config = dict(
    activation='gelu',
    norm='layernorm',
    norm_place='pre',
    norm_eps=1e-06,
    init='normal',
    optimizer='muon_variant',
    grad_clip=1.0,
    steps=14576,
)
Each number is 200 + 20 x the weight over its row's rms, rounded and kept within 0 to 999. Layers, rows and columns count from 0. The size before them is the row's rms in percent of the matrix's.

# up: layer 11 MLP up, 512x128, rms 0.412, rows 56-82, columns 0-127
# down: layer 11 MLP down (transposed), 512x128, rms 0.236, rows 56-82, columns 0-127
up56,105,186,212,193,183,177,202,177,186,197,210,185,192,199,205,192,206,221,196,195,188,199,191,187,214,176,237,250,183,213,190,233,204,169,213,192,175,239,191,201,243,207,211,195,195,212,205,216,199,175,191,207,182,218,193,220,177,204,189,151,205,229,205,191,180,206,212,202,177,220,215,235,211,215,170,200,202,234,202,193,225,188,207,198,199,188,236,241,190,206,214,207,183,209,202,189,229,168,189,199,221,184,209,178,239,226,215,230,230,174,246,194,202,232,183,182,214,172,218,193,194,191,170,248,174,209,180,158,194
down56,109,175,246,190,203,164,181,182,241,210,170,196,196,196,206,211,189,217,211,215,223,194,192,212,214,229,206,177,205,223,173,174,175,164,195,177,197,215,222,212,193,215,227,165,226,221,233,161,190,183,230,203,224,217,223,219,200,187,239,208,214,229,207,199,189,189,192,230,205,158,192,219,172,200,196,179,219,195,221,177,219,247,186,180,217,188,193,181,197,215,214,207,213,207,188,181,193,217,197,196,216,181,207,214,236,217,185,254,207,188,177,208,191,207,198,206,179,208,181,184,187,204,205,192,231,203,206,238,164
up57,101,200,222,165,212,218,221,189,226,191,191,190,233,196,205,180,227,198,209,208,199,157,180,178,231,157,206,182,188,201,174,217,203,192,198,237,192,167,219,224,209,200,229,183,213,216,207,195,203,182,190,223,168,216,210,168,236,185,215,192,199,208,203,202,199,212,189,185,207,177,211,205,154,239,242,187,197,211,194,196,219,186,212,218,202,241,193,192,196,215,180,222,203,190,197,216,205,186,183,225,164,172,180,204,191,172,200,204,203,198,234,238,200,204,174,185,189,146,221,210,203,250,185,186,221,214,193,233,211
down57,108,183,212,187,230,234,174,219,169,207,249,212,203,186,195,210,194,218,192,207,187,220,180,204,245,213,170,198,210,192,193,184,191,204,172,196,165,190,202,210,197,210,202,211,216,199,199,187,215,198,223,226,208,187,156,186,178,207,162,218,204,226,213,223,162,215,191,213,176,222,189,176,206,253,160,216,189,197,196,186,169,203,205,196,207,203,238,173,215,224,211,202,190,203,195,201,170,217,207,199,201,200,200,230,213,196,231,220,196,217,185,243,225,182,175,206,212,211,149,193,186,195,214,187,183,170,234,176,231
up58,098,174,194,217,195,216,199,218,161,197,201,195,195,235,211,206,217,219,244,190,196,191,217,190,211,211,230,202,185,166,204,189,222,205,188,222,185,190,216,213,205,197,208,208,192,229,201,225,208,159,179,189,222,191,191,190,187,171,197,193,209,219,199,212,201,189,150,240,207,195,207,187,220,199,190,222,206,209,161,174,212,205,164,215,191,220,249,211,201,184,171,184,169,205,178,225,220,185,178,233,201,226,196,215,221,222,150,212,217,183,215,204,196,194,201,218,180,194,214,189,179,214,148,223,225,256,200,202,207
down58,100,184,194,195,202,183,179,224,168,188,233,209,168,181,172,193,200,200,186,192,164,186,233,204,223,193,197,234,220,183,151,226,223,185,205,222,165,186,176,167,182,208,197,199,223,200,190,182,200,188,198,196,195,215,159,218,211,193,181,209,216,208,190,241,207,230,219,217,200,231,190,168,178,191,173,193,187,213,210,254,189,208,204,210,192,251,212,181,199,201,229,165,205,240,180,197,189,218,203,195,201,169,204,237,228,197,209,178,219,204,182,217,203,182,219,182,195,156,215,200,186,172,211,205,202,202,183,210,211
up59,093,191,200,174,178,187,194,202,178,197,185,199,204,222,170,183,162,188,214,177,230,185,220,207,164,211,223,217,200,197,215,190,235,190,196,196,224,205,175,223,207,241,203,213,181,176,186,219,192,131,229,198,212,202,191,211,246,198,183,208,210,197,203,186,206,169,184,218,213,190,196,213,185,191,215,169,230,210,224,185,183,219,203,200,212,225,177,235,200,216,184,178,213,171,223,253,233,202,176,216,171,219,188,189,193,185,175,209,182,190,172,193,195,207,174,211,214,189,201,231,245,213,199,169,217,200,224,204,196
down59,098,150,182,185,211,171,202,242,192,200,230,152,198,228,196,233,200,220,193,202,232,190,187,195,207,198,207,184,241,198,195,228,219,176,183,192,190,209,195,196,154,178,182,211,215,184,234,223,176,195,180,177,222,202,221,232,209,216,192,184,216,163,212,230,181,199,156,189,200,210,173,195,212,200,211,194,166,194,180,183,203,232,223,195,217,219,211,171,222,176,235,237,169,188,204,210,188,211,198,209,204,184,161,191,189,191,228,217,192,200,183,213,208,191,211,192,175,185,221,172,181,201,193,205,169,194,196,225,209
up60,111,158,181,182,230,169,188,186,186,163,218,193,184,169,215,215,181,185,212,195,209,200,198,199,177,225,231,207,200,192,197,240,169,226,196,229,192,182,198,204,190,178,202,229,186,231,195,190,176,164,182,195,185,217,169,190,209,210,181,183,201,198,243,195,225,194,205,218,221,186,195,195,188,223,224,178,184,158,212,170,196,205,188,188,154,197,199,198,194,185,242,181,191,234,201,197,208,197,216,192,197,176,205,212,190,198,181,212,203,207,187,214,191,205,207,209,199,140,177,215,219,198,174,225,142,189,226,180,218
down60,117,179,218,194,168,194,196,216,192,165,181,193,216,165,205,188,216,182,199,213,200,196,199,190,206,237,217,228,240,209,226,202,177,160,224,203,171,228,243,199,164,232,185,227,193,196,196,200,181,202,191,205,202,206,215,203,221,194,190,179,177,178,179,186,171,207,173,214,187,221,209,218,207,183,196,201,184,178,219,169,198,206,217,176,206,152,190,215,224,182,211,208,231,205,212,199,230,213,215,215,180,188,219,162,222,176,188,179,167,227,182,215,192,152,200,180,169,201,209,236,219,229,201,204,225,231,218,213,206
up61,095,188,233,143,194,223,169,212,208,191,229,230,200,184,167,192,200,182,231,177,185,227,187,226,177,185,184,194,193,233,154,197,216,221,199,193,197,221,202,207,193,187,165,192,224,183,201,259,202,214,191,217,210,203,201,177,189,184,184,166,224,208,202,216,200,209,200,198,196,182,195,208,178,207,205,221,206,191,210,182,245,220,172,173,178,215,194,204,175,216,184,219,172,195,198,209,242,245,186,226,223,212,198,186,229,211,190,194,180,235,196,197,225,199,157,207,197,199,209,200,186,181,200,200,194,239,215,218,188
down61,105,221,184,217,187,189,181,177,217,190,184,178,181,220,211,169,190,182,215,222,226,156,183,196,185,198,193,191,214,193,230,219,168,214,204,200,181,188,195,196,243,195,215,242,204,203,222,193,193,207,176,179,222,201,237,198,195,240,158,180,179,203,172,198,149,181,217,206,210,171,183,185,192,209,223,199,212,205,171,193,183,205,225,220,200,185,200,237,211,194,210,187,184,180,211,185,192,227,133,196,220,179,187,192,214,221,215,200,221,185,205,191,208,190,192,196,190,161,204,204,184,197,202,238,223,202,231,160,225
up62,105,235,182,216,192,243,196,198,194,204,182,190,145,201,171,219,211,200,220,196,189,223,204,178,199,196,219,183,196,204,207,218,199,220,224,201,187,218,229,235,181,205,251,225,198,203,178,183,139,179,224,177,208,198,187,194,193,202,177,205,192,161,192,180,205,233,199,204,168,198,214,191,181,220,196,190,196,220,200,202,197,215,203,203,175,197,189,195,197,147,187,197,199,175,239,193,168,197,194,204,210,236,193,210,194,217,214,200,179,207,188,220,188,219,213,160,186,220,207,190,183,216,145,230,192,243,205,215,210
down62,110,179,239,211,212,199,219,200,205,209,189,199,196,174,176,184,204,188,201,184,229,184,173,179,185,208,192,194,183,216,194,221,218,197,219,173,197,191,211,207,204,228,226,227,211,211,200,192,190,161,240,200,203,196,222,164,199,199,191,202,190,191,211,207,217,224,198,245,133,185,200,194,186,184,174,197,183,228,193,168,199,221,220,201,206,153,172,160,201,240,226,171,173,187,176,221,198,200,216,187,224,185,190,217,208,205,209,193,170,163,192,213,199,193,239,189,200,216,202,228,175,220,207,208,211,216,228,162,169
up63,112,205,175,199,197,186,198,172,195,197,211,240,206,234,233,163,186,213,156,187,211,201,204,221,169,168,195,181,189,251,181,192,191,197,244,219,174,195,175,211,201,203,168,201,207,158,203,233,192,165,205,187,186,149,184,193,201,187,180,200,167,177,199,206,197,199,193,191,177,219,179,235,154,192,235,210,197,201,224,168,227,196,192,184,217,180,175,209,186,213,192,188,211,187,213,198,198,183,174,186,207,186,201,220,176,203,223,235,204,199,178,216,166,217,228,201,208,203,180,190,194,199,209,180,214,228,179,196,195
down63,106,248,224,206,218,218,236,182,156,216,243,211,193,231,199,176,222,165,219,191,202,218,184,206,189,177,205,206,227,226,206,168,194,190,224,219,207,204,193,224,198,218,194,181,219,196,184,217,163,176,180,184,186,182,196,169,220,190,219,205,206,216,193,204,190,178,212,210,176,166,174,232,150,188,212,222,182,195,190,186,213,180,181,222,221,192,203,173,177,208,171,206,205,248,252,217,205,173,152,187,193,226,206,196,188,216,201,204,204,184,185,229,198,214,203,215,200,210,211,192,213,206,214,194,204,215,213,218,218
up64,112,191,207,232,165,229,218,216,190,152,223,194,211,191,205,179,196,190,210,188,170,214,196,199,187,182,206,203,189,203,197,151,213,167,229,213,206,177,208,210,194,196,178,206,191,196,249,221,215,198,171,204,154,176,203,203,215,179,231,222,169,186,168,176,196,205,172,214,187,221,194,219,200,201,205,223,170,231,213,207,189,236,261,182,216,237,187,179,212,176,204,221,197,206,219,190,207,210,206,228,206,189,230,213,182,153,208,212,173,209,206,224,199,212,203,188,199,187,203,194,233,215,215,180,201,186,192,203,230
down64,099,193,215,160,172,203,200,185,216,145,217,200,170,207,193,180,215,225,220,222,198,201,178,205,205,157,173,208,188,200,203,180,178,201,227,200,183,216,212,194,206,232,229,185,180,180,187,168,194,208,211,210,220,189,183,195,207,205,204,179,213,239,212,165,181,154,171,172,229,169,205,221,196,203,205,206,219,185,167,207,195,178,192,202,208,229,211,198,202,238,199,210,220,190,147,193,214,190,190,257,184,202,207,178,175,213,204,206,212,194,197,181,211,187,195,226,209,206,194,188,210,204,228,228,230,219,216,169,233
up65,105,183,184,191,210,211,222,197,186,177,169,233,198,223,216,195,176,239,194,206,220,210,173,188,144,177,195,207,212,192,176,203,214,280,219,199,210,208,221,188,203,237,210,200,171,200,190,209,165,214,167,200,202,205,226,197,194,215,177,226,185,207,205,191,154,211,170,224,202,187,166,192,198,209,205,221,207,202,236,176,191,182,187,213,219,192,200,212,172,187,160,195,225,193,191,208,196,194,221,210,224,222,219,204,203,182,185,211,216,224,202,177,181,239,209,212,194,188,212,192,192,203,208,173,174,209,216,238,226
down65,112,146,241,193,201,170,219,194,190,208,234,228,191,157,206,204,227,215,225,169,190,223,220,192,210,179,212,202,202,206,171,184,244,181,197,228,179,177,191,182,195,253,228,212,199,185,196,213,206,215,205,231,188,225,197,187,183,206,213,192,215,213,185,202,219,175,215,195,146,194,195,196,190,206,210,176,186,200,208,170,197,172,208,197,198,223,151,181,206,210,205,212,212,198,215,202,232,191,211,204,232,163,168,204,189,167,219,207,226,203,168,206,216,182,205,166,210,192,185,197,213,223,227,204,190,176,181,193,197
up66,102,216,199,197,209,241,174,201,176,209,221,224,209,200,202,194,222,192,193,205,219,185,220,198,176,195,212,188,212,225,160,201,236,225,188,204,202,217,201,214,240,230,247,190,180,193,252,221,194,155,194,170,201,203,185,202,197,213,208,185,209,188,230,187,219,210,230,188,168,240,216,194,201,189,193,207,204,225,224,201,194,220,186,207,215,193,178,192,227,199,201,185,206,172,173,212,200,235,207,205,201,185,190,210,179,249,197,212,182,226,196,157,228,192,215,201,194,221,182,173,215,189,175,204,204,232,172,254,208
down66,107,190,204,164,169,187,179,202,232,203,190,185,198,240,191,211,143,230,197,171,171,243,205,205,185,193,180,205,221,235,241,224,182,195,195,220,207,199,191,186,216,228,215,181,223,207,195,183,200,217,201,218,183,217,232,218,178,180,205,210,189,231,167,205,204,240,196,180,149,215,221,170,185,228,210,197,180,189,233,202,198,218,229,193,208,191,182,207,191,202,197,215,166,221,218,200,177,185,237,167,182,203,192,205,197,225,246,206,209,213,208,216,183,224,177,214,208,180,189,191,211,191,183,193,178,195,187,200,211
up67,095,229,238,211,194,203,233,181,206,196,216,222,233,253,184,207,216,205,197,194,205,181,209,151,174,171,239,198,168,204,184,238,202,183,182,204,211,176,183,188,227,199,170,172,187,220,187,176,190,211,172,196,184,167,207,197,210,204,208,179,203,212,211,206,220,175,188,192,198,218,174,225,183,148,188,215,199,208,230,155,194,206,201,209,198,212,239,220,179,225,204,182,189,191,215,196,233,206,206,198,218,204,197,189,179,202,220,219,220,205,236,156,208,231,191,235,207,198,195,187,193,189,197,171,187,220,198,212,186
down67,091,237,183,206,218,162,184,198,225,200,196,195,188,186,232,217,171,228,199,183,178,187,213,194,179,208,206,207,192,187,191,190,236,213,181,170,209,227,196,168,220,184,171,247,187,184,236,217,219,206,201,184,241,229,201,193,178,176,183,195,171,207,214,204,217,204,197,224,193,194,200,201,219,235,231,205,204,204,185,241,222,188,209,197,212,215,209,219,220,196,231,244,158,223,216,166,207,179,187,175,187,209,182,203,205,171,187,221,182,204,194,237,166,221,199,196,186,173,192,194,193,209,221,211,205,232,198,213,157
up68,095,230,169,184,230,194,255,206,184,175,191,185,216,214,223,190,162,221,193,244,185,166,226,225,234,197,194,209,177,185,182,193,206,188,203,226,199,181,207,218,210,205,217,198,208,171,199,194,192,227,188,233,183,204,250,179,186,179,194,188,182,167,221,212,164,197,208,204,169,196,219,188,201,173,191,216,215,157,217,171,210,198,192,211,196,183,172,214,179,212,213,208,187,187,177,202,242,193,212,230,201,213,197,221,197,179,164,191,189,191,198,175,202,228,230,179,185,193,250,228,194,197,201,175,198,203,202,202,195
down68,085,251,195,221,183,221,185,184,197,193,206,198,172,208,189,232,204,207,205,146,194,214,172,190,205,217,194,203,195,196,232,219,208,236,201,187,204,236,192,192,194,191,180,226,202,239,162,209,211,179,201,194,222,231,168,187,181,221,188,248,202,236,207,194,161,203,206,209,243,183,190,176,181,210,186,191,199,198,207,214,199,198,206,219,209,181,187,171,186,237,215,185,179,171,204,205,219,198,205,180,165,206,236,208,189,250,207,204,216,182,163,198,204,179,217,236,214,221,183,209,168,191,200,204,207,191,229,191,205
up69,092,211,217,201,190,219,216,165,206,221,196,229,188,202,196,209,228,210,177,223,191,185,191,208,199,170,193,219,207,187,212,224,159,188,188,179,224,231,210,268,205,191,239,215,217,227,174,187,191,202,194,233,191,180,216,233,194,204,201,210,194,204,174,199,192,193,230,169,163,187,224,195,181,176,171,216,195,218,194,204,247,206,175,191,204,198,171,218,202,211,194,182,171,222,194,216,184,215,162,214,206,208,208,179,176,211,197,213,165,190,241,176,217,214,188,246,208,176,184,211,208,167,183,209,174,214,205,197,216
down69,090,209,186,210,222,183,167,226,208,206,198,201,230,216,165,173,187,205,190,238,223,199,195,188,223,205,194,186,175,207,197,215,207,176,212,170,182,185,210,171,207,175,193,212,158,204,216,186,202,188,177,190,212,202,202,227,172,179,194,189,219,147,221,243,160,216,165,203,206,200,203,192,203,224,189,153,203,222,236,194,177,212,209,198,184,178,170,174,217,184,165,211,219,218,182,201,226,191,222,200,228,194,163,161,204,179,245,187,177,198,215,197,195,206,227,178,196,188,186,192,195,179,222,180,200,194,196,202,230
up70,090,196,260,226,185,195,183,226,193,226,214,221,195,186,214,200,146,186,224,226,184,217,197,173,184,184,211,227,190,215,185,204,192,190,209,226,212,201,188,251,177,202,181,214,227,178,200,197,147,235,161,213,191,195,209,192,193,201,187,186,210,178,218,158,206,198,181,234,220,228,203,197,170,190,215,205,204,187,191,183,206,199,234,201,186,185,215,203,182,225,228,210,210,213,207,165,183,198,209,212,209,174,184,189,216,202,168,217,187,215,214,210,187,238,163,205,214,207,176,195,190,237,209,175,188,182,196,191,173
down70,077,256,204,204,205,198,176,207,193,227,199,194,213,169,196,203,178,190,233,230,195,193,141,225,190,208,200,205,226,204,208,203,218,204,188,189,188,210,184,184,214,221,253,198,218,166,226,159,190,186,212,180,217,176,181,215,222,224,208,208,193,203,222,216,185,174,201,166,187,204,200,234,192,208,203,219,217,190,193,228,186,206,190,182,178,213,179,175,205,212,200,227,223,215,167,190,180,191,163,199,175,185,178,189,233,195,228,210,189,216,231,191,172,205,203,221,205,167,187,203,193,222,173,242,210,169,208,175,180
up71,096,215,230,194,189,205,195,189,252,218,196,177,212,198,225,162,196,180,169,175,187,178,209,191,201,210,217,197,225,163,150,231,194,209,209,186,169,205,218,240,182,205,206,182,208,210,241,195,212,231,167,217,210,201,187,199,152,193,200,215,230,208,208,199,194,206,167,204,177,199,209,187,215,241,193,202,232,208,203,199,204,243,229,200,194,209,217,173,165,208,172,200,219,193,186,181,209,206,216,224,190,222,193,189,209,212,172,216,200,214,198,213,185,214,187,217,215,180,227,202,160,214,213,235,211,195,191,177,161
down71,093,234,155,195,172,181,217,200,170,189,229,209,198,181,200,184,203,236,210,224,208,216,189,171,214,177,239,222,172,177,178,200,234,198,189,239,206,197,218,192,198,215,204,233,204,183,216,210,186,192,211,221,193,193,222,194,217,193,196,206,214,181,192,223,224,233,238,188,220,179,223,180,176,202,225,208,214,169,200,242,216,192,205,178,205,173,183,157,213,183,232,177,203,196,182,206,192,194,143,207,191,199,202,206,168,194,231,207,200,188,208,189,223,239,189,188,166,199,207,173,205,178,194,171,219,194,210,197,225
up72,080,226,190,197,229,202,196,189,198,173,219,194,169,212,197,167,183,202,171,232,213,201,218,192,187,190,176,190,196,235,235,220,221,184,194,191,218,193,170,193,218,175,205,167,197,192,225,214,197,137,202,222,222,217,152,214,200,146,159,237,208,209,198,187,209,209,205,203,236,216,225,208,200,190,181,178,161,188,164,168,201,210,226,185,208,179,173,169,197,205,199,183,201,202,210,192,191,172,175,217,198,200,212,205,188,177,213,223,213,173,208,224,201,205,199,199,198,178,201,204,189,229,177,210,207,169,180,212,173
down72,068,204,208,179,181,164,200,219,200,187,204,220,190,185,203,234,185,208,215,155,179,178,227,184,211,216,230,229,177,168,179,246,157,213,199,206,175,209,197,190,175,214,215,206,190,189,195,202,186,209,185,187,176,206,182,188,189,234,238,172,174,205,189,240,181,213,166,204,184,200,207,155,200,183,241,167,215,194,214,220,202,195,198,224,208,199,206,213,209,171,203,174,174,192,215,227,213,215,181,165,200,231,190,200,221,227,195,193,191,184,213,182,218,181,209,186,206,211,240,192,226,174,185,193,198,215,212,195,244
up73,104,176,178,207,205,221,188,194,187,199,175,232,195,228,198,189,198,246,203,173,229,234,210,209,177,184,200,211,166,200,218,203,195,209,212,238,232,177,168,166,202,201,198,218,202,204,188,174,213,201,211,186,189,156,213,177,181,221,189,212,197,192,219,223,204,185,184,220,154,222,173,198,165,219,192,225,219,231,232,169,220,183,207,213,188,183,226,179,194,227,207,203,201,158,211,232,207,219,229,172,234,225,194,202,232,166,200,239,218,183,199,192,195,198,183,229,201,198,198,214,192,210,195,175,185,217,218,212,206
down73,113,153,213,209,217,186,213,207,196,197,199,199,188,223,177,216,171,178,209,221,218,229,219,201,179,265,240,219,189,158,197,178,211,233,189,248,228,193,195,190,200,182,237,225,219,205,176,205,224,195,201,208,190,210,199,192,182,206,192,186,185,201,200,163,176,202,226,222,188,235,193,172,225,192,217,197,214,210,207,168,195,208,169,189,207,177,176,210,222,206,205,213,243,188,174,211,174,229,167,188,213,198,169,210,168,218,211,185,189,186,204,180,190,214,210,166,221,223,203,184,223,174,208,208,193,205,198,208,223
up74,096,220,184,189,190,181,192,176,224,204,210,185,182,207,185,188,178,209,186,226,220,209,205,185,207,213,196,205,189,203,164,204,200,211,169,201,166,202,220,179,181,202,210,197,212,138,181,191,225,199,224,185,190,172,177,220,202,187,208,208,169,233,210,152,197,212,178,176,173,204,153,187,206,218,211,178,200,208,198,219,195,198,185,174,207,183,205,217,254,203,209,207,195,225,186,199,190,189,179,255,201,228,160,188,215,167,189,181,183,204,213,153,219,164,202,237,177,195,195,210,197,185,225,175,218,181,213,195,210
down74,087,249,194,184,202,177,206,197,248,166,222,217,215,182,184,193,206,186,224,225,189,148,177,210,192,179,172,202,210,198,208,164,195,196,206,200,228,206,176,204,193,217,179,201,190,213,204,242,211,200,204,207,188,181,197,200,215,197,199,235,176,224,192,196,202,173,193,186,216,188,221,256,179,191,221,182,233,187,205,196,201,223,202,229,204,206,166,202,226,187,198,191,209,228,185,188,208,222,173,201,165,193,184,237,169,223,215,226,213,200,211,203,228,217,196,221,185,174,191,208,173,195,154,212,165,178,220,208,175
up75,097,190,211,205,197,205,219,198,181,222,225,174,180,211,186,211,199,178,177,219,153,184,180,225,196,191,191,197,192,215,182,229,210,191,178,189,219,204,211,201,197,163,217,212,190,167,179,195,198,172,148,214,220,198,200,207,245,229,201,191,191,218,176,213,163,232,206,196,223,198,173,208,173,241,194,171,241,196,207,207,199,187,184,199,166,206,224,185,190,176,210,190,178,186,219,243,214,207,192,236,185,171,163,198,215,175,167,224,176,196,204,195,168,209,208,206,206,225,218,218,215,192,184,187,159,203,173,189,202
down75,092,175,186,184,184,205,179,178,194,195,194,214,259,209,223,168,171,171,158,227,167,203,197,211,215,233,228,219,219,237,181,202,206,217,196,214,242,220,199,220,198,188,227,197,180,178,200,176,179,229,180,189,177,176,218,220,202,220,193,187,227,219,208,197,204,189,213,233,170,225,183,216,211,200,223,195,202,196,217,248,205,227,193,186,195,198,221,196,211,199,186,196,207,229,219,196,214,171,220,193,205,163,184,179,185,186,226,219,229,220,224,187,150,213,195,163,207,204,198,200,214,178,216,183,208,198,208,199,179
up76,098,147,198,226,178,222,221,181,209,214,172,216,200,195,244,195,225,235,210,176,221,202,170,228,229,238,220,181,214,171,213,213,205,203,216,219,186,220,218,197,216,216,186,250,201,212,194,194,161,208,222,189,223,203,197,232,216,190,195,205,168,219,210,190,222,200,215,212,231,210,206,168,203,215,189,205,190,186,207,181,196,172,196,193,185,191,196,200,169,220,180,181,193,212,207,179,214,204,175,192,211,183,190,182,208,211,181,224,192,179,256,195,177,199,192,201,224,221,214,208,239,244,167,211,193,197,218,217,169
down76,088,248,201,162,189,182,194,195,229,193,182,207,220,198,191,214,208,195,228,235,189,219,190,203,237,161,187,201,221,218,178,187,173,202,211,177,189,208,188,184,182,199,197,231,173,211,219,178,236,208,213,169,194,173,150,189,185,188,206,205,202,214,208,222,198,197,171,206,188,183,172,229,206,210,224,207,212,193,185,265,201,178,190,233,200,193,211,218,183,189,188,189,181,201,160,202,231,221,185,222,201,188,167,176,168,198,196,174,208,182,187,190,197,186,188,183,215,201,231,198,197,221,181,176,201,227,219,160,218
up77,099,244,183,199,193,219,204,203,203,182,215,209,206,197,210,187,201,195,212,197,210,218,228,203,207,156,204,213,226,218,209,207,203,217,216,194,203,242,216,190,236,186,226,236,191,182,195,222,191,197,190,212,230,226,206,226,172,156,175,160,218,178,168,222,185,188,183,161,182,189,223,177,195,159,194,175,179,198,223,188,192,193,206,181,229,223,153,225,205,180,207,215,182,165,212,243,222,190,203,210,186,187,216,221,214,189,199,225,173,191,191,214,207,206,179,217,192,170,205,201,225,230,189,217,224,173,180,191,220
down77,092,226,190,179,218,217,208,226,183,197,212,217,173,173,198,224,184,180,195,239,181,188,187,237,196,208,215,212,193,212,190,189,171,218,233,205,221,171,197,245,170,185,229,187,218,231,175,158,189,180,190,209,178,219,207,178,203,211,237,192,230,220,220,167,193,166,195,204,194,205,209,181,228,201,192,153,169,204,198,231,194,211,187,252,189,191,207,188,186,210,188,183,211,187,204,199,180,209,193,204,199,180,211,191,153,162,224,211,182,219,186,184,212,213,223,181,196,218,189,217,203,190,218,187,183,190,243,194,192
up78,114,213,209,250,184,216,198,199,170,204,178,194,220,190,212,198,169,205,212,216,215,227,211,240,207,193,228,160,215,197,203,233,198,206,199,209,224,191,160,173,205,202,240,176,171,200,235,224,202,208,208,234,189,200,225,195,235,161,176,171,223,199,204,202,193,199,230,169,189,185,183,188,193,163,216,193,166,203,202,199,195,209,181,232,200,181,189,207,198,228,194,197,196,197,189,176,212,158,219,210,211,227,178,175,178,190,183,221,206,194,168,222,212,191,220,217,210,177,199,228,213,202,175,220,230,244,206,211,221
down78,116,194,210,213,235,169,207,199,234,196,234,199,182,227,179,203,218,209,187,206,195,211,179,211,205,196,217,195,199,201,170,223,217,205,189,187,200,180,196,197,213,205,179,215,199,199,183,206,169,214,196,219,233,180,229,238,241,191,186,166,189,185,218,207,190,165,237,213,212,193,202,192,238,220,209,153,163,167,179,194,187,229,209,186,164,222,203,205,184,163,187,218,204,216,187,184,214,210,197,165,208,230,230,185,221,184,211,239,202,229,193,212,165,185,219,186,208,185,198,217,193,184,171,194,188,185,243,214,236
up79,095,209,209,192,181,189,233,225,218,205,237,204,215,227,194,226,195,201,206,165,215,201,201,180,189,202,202,179,217,173,192,197,182,200,205,205,185,200,178,252,210,221,221,219,199,230,203,197,173,228,178,212,207,204,237,188,213,230,215,174,201,209,208,170,220,273,194,184,198,188,171,238,235,200,160,205,206,201,218,212,208,189,209,196,139,209,196,222,234,189,180,194,166,206,174,202,202,201,221,223,209,189,215,208,193,227,227,233,196,199,195,231,214,192,198,185,184,191,208,200,204,217,180,198,168,225,222,191,206
down79,107,185,199,211,183,184,210,164,201,221,209,201,194,249,222,195,202,224,223,214,186,195,228,192,185,174,172,205,202,204,161,209,202,185,200,208,202,189,214,181,202,229,196,197,180,171,202,175,199,183,217,203,194,221,169,184,226,207,199,192,164,195,209,209,222,192,204,209,215,167,186,116,178,213,170,185,189,182,203,222,186,262,224,198,227,201,190,152,187,185,179,220,209,171,196,190,207,184,167,224,228,202,218,188,217,186,210,235,188,200,179,215,210,202,217,199,202,202,223,191,229,191,202,205,183,210,220,214,171
up80,100,178,198,192,195,213,191,199,200,200,186,196,174,206,182,200,222,188,197,225,185,192,182,187,204,179,220,212,182,194,161,197,226,188,183,191,164,168,223,214,175,198,212,220,198,221,205,190,200,215,204,197,212,213,239,200,208,216,230,165,185,173,187,178,181,232,193,230,206,200,205,204,248,218,217,193,200,178,218,202,165,202,242,193,204,185,205,191,187,211,193,193,184,181,210,182,205,251,165,201,226,226,182,182,212,200,198,213,194,215,214,239,182,229,185,193,219,207,203,282,151,235,188,197,188,178,209,200,205
down80,096,162,217,212,203,193,201,215,218,198,175,218,212,211,206,177,199,179,201,219,195,171,163,213,223,188,228,192,185,166,194,193,168,210,187,225,213,202,223,193,176,216,251,216,219,185,195,198,175,205,148,192,200,219,207,196,198,186,180,192,191,223,216,199,174,238,205,210,171,191,216,213,186,212,228,179,223,173,248,178,171,192,186,204,203,200,185,166,193,240,140,203,215,185,225,188,201,207,196,218,202,221,196,211,188,169,181,176,195,205,216,246,215,195,212,194,211,223,196,225,234,209,206,203,206,218,178,174,215
up81,103,204,192,206,209,233,164,203,206,209,201,251,177,240,185,189,209,207,180,180,205,189,177,208,216,209,187,186,186,233,180,202,211,207,202,220,231,229,160,183,214,217,210,197,213,233,209,203,220,207,228,210,166,228,210,193,182,202,197,208,210,186,220,200,212,167,189,190,231,178,195,206,195,209,201,195,238,207,195,198,205,173,220,192,216,160,181,260,180,190,164,187,198,199,166,234,210,225,195,235,207,195,225,187,205,213,181,194,207,188,163,196,213,235,191,239,204,184,237,209,182,185,176,172,208,213,183,184,218
down81,106,187,193,216,191,194,184,207,240,196,207,209,189,184,182,179,218,208,190,204,225,200,230,204,187,178,150,183,190,157,198,230,162,215,236,189,186,190,181,195,167,189,176,207,204,188,214,189,205,229,171,197,190,165,254,200,209,215,207,226,206,196,206,211,191,214,210,211,220,206,201,206,244,208,219,197,230,255,205,170,174,195,170,217,218,207,233,245,181,170,221,144,190,203,188,228,215,193,207,218,207,197,202,222,181,189,212,189,172,196,193,213,200,187,236,211,194,192,200,215,196,184,181,206,213,215,209,193,217
up82,096,221,195,156,213,206,166,211,212,181,225,196,199,221,225,171,215,172,193,204,206,174,238,170,207,198,193,208,187,194,215,218,175,210,175,172,204,195,243,204,207,226,168,184,210,208,222,234,206,182,161,169,200,223,194,175,212,182,209,209,177,209,207,185,172,196,184,198,156,204,197,172,204,203,196,174,227,207,191,200,185,247,188,169,201,209,218,242,185,229,215,178,197,186,192,191,203,215,190,205,209,233,216,175,234,206,140,227,204,210,201,203,169,175,211,203,218,218,195,208,193,212,177,198,203,178,181,192,215
down82,093,217,246,201,232,186,201,205,175,204,189,184,181,206,197,192,177,202,187,188,205,228,214,192,209,230,181,194,196,206,250,186,233,200,172,226,168,206,214,189,238,176,206,197,231,165,181,197,205,167,206,175,247,217,178,231,203,173,183,207,201,211,228,198,179,168,175,199,193,195,266,188,207,199,220,195,204,212,182,194,204,187,168,188,205,195,238,164,207,210,191,187,219,193,168,197,201,212,184,226,205,200,178,209,206,224,175,181,189,210,221,228,239,184,205,185,223,223,213,196,191,229,194,216,195,196,228,191,199